{"n_head": 4, "n_kv_head": 4, "vocab_size": 1024, "rope_base": 10000.0, "tie_embeddings": false, "init": "uniform", "beta2": 0.95, "schedule": "wsd", "doc_mask": true}
Each number is 500 + 25 x the weight over its row's rms, rounded and kept within 0 to 999. Layers, rows and columns count from 0. Numbers have three digits each. The size before them is the row's rms in percent of the matrix's.

# layer 2 MLP gate, 320x128, rms 0.315, rows 293-319, columns 0-63
100:541523461480547502468523477506500510514504528459488524530501492496475508502481501530515495512545526558502494485501467520518515519469507578463527510488450540465529483523493470515479484507490514
106:484446467524516487501519545518499546481470509505491484460528497498472498482551516502471500511458525496547465453494483491462487493487424473529494527493512525516459453503466509497477512496485461
109:469444473530474516525504475452536474477526505513480478533498492526519508531494535482458459521477502486485468473472499499520484512491502491520500508481559478456494465479485492544529500507464491
105:514495526531567504558554497511488460521466452515531506469503508523541485528540514499441517496469492486503510538478562506477516516499488491523505476466499515489498504487536511520501444530501488
095:522484469531507501484525500485507490508529503471492509531478447476486460475515489532490456470494523503541469500503500511515498509524479496533504484459548525498461464534465496516471510505493493
095:489460528473443498484503492493499503446484464496478495484511448526485506469525496507476475449539468490487519503469518495558466529487495470565518509473458482521514488521509490498493519506519509
095:477508482440456512507494544509495455494513528516483501505475484499533489506541520461501463540499497501483482478511496502531493486480462503511490523502504483485506485517495501452460552524521480
096:522474532445508536558469514540480546527486501456531495519517521495530498537465523525484507537505527524477517472532475499477505516503483541511513470529523552510544497520494451505499539497514522
098:506525467468498495515470476481505540512506507531520492492502538491466495505512528499506473486518557502442506521474487560553469470519535536480490546513510476486503506503442472494524534472499456
104:451467511506460495483512472514493497503540522488494534464477517492453511493477465506507500486503478472410456485469519454479491470454513505513488495482506470504516471523527481506523518511512535
098:493493467432508502501470474518498511469500511499534509508462476515520479545521517516518506502492504477491533505542503552519465507519477489525500518500511529495551496527510547517534496515456537
109:493535481510554496485500524510525467516515459507483543458490461526509503488502503519557475501485526443502469476485471452535502471496507489473535529512480471494454481515498439526468507504527464
092:523485480502481474511473483455536478528498523439525477520480505500503504525520513545488538502482498510485521508510500506565490494496470513503532499521526533462508508524511541510529481522538444
087:523513526459490489491553505461469534505526468515486497512545503508520506508518454510512474491511486526480500478490498458499535493473522488551492461514495484474509519491506531501486544512497478
103:512501473561489470489489480492487523497495461530535481464530508481533532511490509496487520538496489486509499492486532505497519478426500491530491456517503501464469519482500513505549463507467475
090:517527475455455461507494511504538520497451496496527491476485497500497514524496499502476488513515487479482501473532498541502540497478483520477493494492548551505478497462525497499538485526476522
100:505495520532463523500489476496468508493533464483469506520516540494485499491503518506522517484458497486521509502540481451500491539490528467524524489505513509461542511491480496516497534480482527
105:534520481507459479496514538532511532518516544521500501520502495456472499501538457529473479507511500470489532523487448469485528480465476520452529494480465498547516483515520502510541534500455503
103:457503472499545468528505528525494516543501540513468507473503482536447504485519554488464501467483516505486466492456484466489482526504509554488484496505518473485518485490482495496498514486461501
098:512525464511508486523505463494521524504498438518450505502511472509483492513524527540510520488500526492486503490479515502484475494510531509528507516474474498511472550486506438481481507499532522
097:517429464512486539483498540521486540479486466476498520470476526487503500492507519502486480536447479486536523492503498531482516509495504552519505491518519516536513519493464498493480508495525531
089:488516550489496500478465456458500479469536450504504475469523501460489554465487517524490506499504525501539486509516486491528499522503493467474540523492468505491503462468489502500483484485532520
104:502483510550475505497483511521490496486492452502507493450480497493540499540515502523487509486487522507540464489500543512491477520476445521564511488478561529490497481511467489483507499506518473
103:503526492493485517493504489499532524467459490480534513490510470521484517480535535466554539518501539499533491523547512509541525477498505490476453509498518547507498510508502489477525492490487456
106:489496488514508472497540464504489520487529510482481507499538462492479474504508485559467500489478519498476498506485493465501475501501483505445490534504501534520507452514494455458514521528505470
096:493470476528544542492533532508525512473498496488493518508516531531521523496524485538501507494531496522514478493519498486514561508512449496536463531523494507444484510483496449451491471473537539
104:534514507512472525493502454482473496493473573497533503499484414478529515488515455483487442467526502489535469495521468502495495508488520496499512505518483492521502476523515509525450479529529525
# layer 2 MLP up, 320x128, rms 0.319, rows 293-319, columns 0-63
104:472543459480507535456512478486510484535479520452493506564538494524480495517458495511506519524522524539520519503494513469518493455499477547491534496519509531488525480505520518491498488508509487
096:538496477477510489453435522478481466524520507451524502484477480485491489488488453464506496501509473519467537489505512486516475567455551463470513487485503494518532496462524503531519549515530520
109:502493475465519457476457472500547444503521480505512455486523477469520497532484493493495532517517522499460552532499508555498484539537501526514510472543536501476482496520483522485517475496527462
103:493501488498541494502481496540521494511506517467477428524514512530464514513486531474506497479488508525516534482486498498514469475496465477492471532484524485496514522485497497511496533492525535
101:488478479520512516454526486515509476530529508511483541526500486471460473469521463514518463475539500521500479490475522520490507524527507525536492507483542544507458482528457504507508525503500504
101:482506462515482488468489526490518515493500474508509502490498474478519489479489496508501530489502490468516509526469522497515553528472464493465549485478552514438534477522471486488493505490450501
092:492491498520514506492480485529499509538500484479474511457532495479475502455498524481533555509533472523539549514467471499487531522501520493503453503509501494528521530517523525493470462525532487
091:493497519515570520520475488503504487523472536517502461472495536509481483528502520530453519506486515473527515499511546473520551469492487474557488496493521546531543501484463525502514485549511468
105:491482481501532488485532538524501468489494478485456543509512458480525543506511477495464483505437490456509487528533518508470469490474517516530490471521521465495468508482510482531514579526528524
104:544493486452486453469544507484511487519504499518484508520558463439480459515491512518489512489500468479491502511506534509489493514474507547466496497511539459512518531514522483510530451535481519
099:470482547558480509491537502514500492534504545510492467497536517487488519463494492506515511447505503466506471473494522488520522472488523497499496500500512469489458455536499473478482518495524471
100:505493507528443490523526469505512533467511558547484466483495478475527517479490520489525477518518489450492497504490470474459484546471476495493515473477492505509545520533532475488487509525476493
093:495541509512493556503490495498445528466530507502490525495524523529500535490483490470509445483474497485507479511473493517467498500456499468525515518489492480481478505509553481495469468501490524
093:491538506538485439501490511493508493494515523521477498514482497482489510471488513515461478461512502469462554487515544522536480487505510506496461522536547511482547504524477466505499499502517503
107:546509500458471504493534466484520470538504512503515532537466469504485509506502507477537464483535511493492500512466510499507470464541472519469512516520479480548519485502472507500484513510528476
097:479499493513533520492470532518501547527472516504495487549499481552478501528539491476490502515483496516468467473505519504435520476494483488474449465525497472492444491464523472548511487502510542
108:493491528533535469432498445513515499481538500574504537500472497512488497529530471481497506502513473495527493528471500488442516496529505501528484522533480477522511487512509476509506487501452497
101:479498544491505529510492465489485487515437525452538516518487474501488491498476477502477547507533489497531490498475502509544513518472486495523503501486512508483552476510515509487520529523526540
104:437483488531493490510500499509523512471497510464522477457469507530456501524511533456469542479501493523490536478536526563511508515506511534535482502456526471504534508492480507498516522480539490
095:480522473504498466526497518465514505434444530508510485505504480537521531476541524516479508507461485502528512500557501514504501507502502489517512509482537451494527461542496491533490509504465500
095:488509531502493487480502473472491504501563505513473511541537502525490526495529501499519500457532518541445516469474484483514477487515532485463515500491536513494493468460477486468504493493500481
104:492477459471517499469484477462489462458495476493511478477539445492478510475522533481528495523574495500535528500500515494513522483537517462474519535467497449499494470499474499505509498491476501
112:527437522499486541480502489533475456459453469474471509462495481496488514451494475508502519497479457519453468497431527517504498550450490517543495528481529487528472498485488504487498523502528489
103:492521502486525537478527487467495490517476485499490466523483474471529501488467518505496509507529495515511489497518496465523500516512495481539524470499441539500527494490487499484487518502470497
094:475497472515490506520498500504514509476508476518546504498529490467522563491482500510482511532487495492478486497477524474439526521489471495477467521509533433546454514541471492474490484480486557
098:500473505476510491472523538483501479484445503514471503508500533476511497460455491498493541490511480507491498496507493465508511493483482506500539514547479491487475470502479521483483491485539507
096:509523545508495460496509467506541500512469520526510486518526521533490490528526497486455476501488486508495510459490508528463502484501479554482483490485506506473500469477478505503466474503509478
# layer 2 MLP down (transposed), 320x128, rms 0.289, rows 293-319, columns 0-63
095:466504498491466494504476439477488531490520500458504492530479517543540446503519520474468510518519439479526473491505514501510509556494511480504505518524475499517511580495456530493519549534490475
107:499521481477520476497495478483514479470492522487511486501491506495516473510464465490516500486520495503448527445523523560468461487488522479524557545481501422535546508500537527527503494497492494
103:473462534482488463506483533512462535488509513510480553468469508490489473469486437470490534512526497514496520510493487490482530481485512491521497554483514512523504523532545487481479501517478470
104:480526499492529478505522469491484513508523516493486505521501514455488526497484498475489443465435520500496494485482490480542466540509502518486465525522509477511494523501505506519481504489462550
096:488497494520500510484520476483515482493462507511500479486493556544512548518471495451490473502531510510471533489528498517487520531516531522503493449521500525530452533523529498485513503526459529
101:477513439485484480502490535537471490536518506494465466475480519476502510492515543535434527496513475472507537466485516504509503494522530523555511511503471516520449501480511485515506518527486494
104:491492469516513521482463461515429530502533466526462490480536518448457508499482488519500513537502490486515503509509508525492513489531500461506444522508486534504543521512484499488511438513514486
106:496511520526505534524484522525456515499505544490487445476489517466500500510517515513498482490535506490482550464516502501496507516528488467527494532511487478502537518469492487519481490451538509
105:489524513481473480444523498528484488536473430478461505481490521468514496490507487504477466495485508462527515525496521481529492484468463508500490488501510532441479505482515531491511551458495532
110:494480492490473498569474515504514477507537490519474514495491548510486528521510488506488508486473530515522508467441495484497500497484468495484543480523503502516480504508488510553491495540478538
110:493485479509509491483526465464489503550506491512495480502491474507462483573527469506510505531535528510545485525514514462504498540487499527530473510494494523454501494484528474498489498488514488
102:471499532474492504489511475489540467473513512515490503545483473498527463494527509531501523504540515475509522467478496506472482511511482499485461442524484522520495503469508497483509511535501477
099:543500482442493537506491523533476477508500470525502523447500495499484539543427516514512537512538500471504527519468496497478516500496502489514498526491479499515443454484464513458470467522451483
093:496507559483552526526448481557464525512523471517493501502503496509528524513497491487504510455459542489517521461482519490463490505504469517493486519499477528519447476463505451522525473487519490
100:524466520547509509456531502511500500456486501490498516471553507525531418459507448515494528493512476473469500460512491514507543489460481516480480494515513492463505511504526483511487454508507465
103:511509475479499525467493494468492473517540482506533482511540466477467511521519506509486514535494471510465501457527439512493515502480542517461534485482503454499483508500552500494549470497525484
103:508518490492526466495510459547478559472493506517473526522435479520490503523509533502503483486530496492516521506460539493472518524480464548500484529522481451483467530475539519480504509502499507
097:509513535484525509539509509520510527474512462558507510495532517523513448477490514506501524510483489476497492483493494500543477501524507484487466462476537488494530479517507536531509482559485500
099:513542521522451473503517451496512472480525479464521485491532522480511546503523496496526490462512485475503486514472543504532509512480505495512475520547458595456483475506505499497497500447505526
105:501484506487519510508476473499446496500508519526472486510529474553487434518464516518488492531512474529507559523466492528504511473491533479454502475502518475498524449486486496471449504484485492
100:487511497491505503480471486484506505500514512452507496545474504481499475494487439494518517489518470522497574496458496488495482518466493479491486547506526511501532500485534463553514450479496467
100:457495495461487510481493535535528507509532471487513469459462518516499516507537534531486500514499542483541476484496491520439470511488502529485471469507494484548484498437471482482507486503510539
108:502489478508513490475464517491487519504468513501519468517524488458502462456492463506517534498525533501468510446527490454479553507507487487521493498417541491467486490484497484440484493509484509
103:487502454543477539522492484495466475499505526494507446491494500522489506493465513505473519513514461498534510533551511500465498539550503528494545453475463474481507485493520463524529482513515466
098:478550469499534507524493472501507552521544490488509515563481530483489539512493519492504511501550503491473512464512498532478492539497523486522472480522546518521515457484495471518523554489498516
099:500516467492461474455556502452488514471490484508525470510504489464524473521483502485515512486459473457478527529495512456502475533469514516519468506509513529468533523479496473528484548561491511
098:492481486502532466518491496508487498434472480492520475464463470500510491487496481514500535480489543511513480508459518502519488466446490516494461483500470472484489498532531536502502535499508501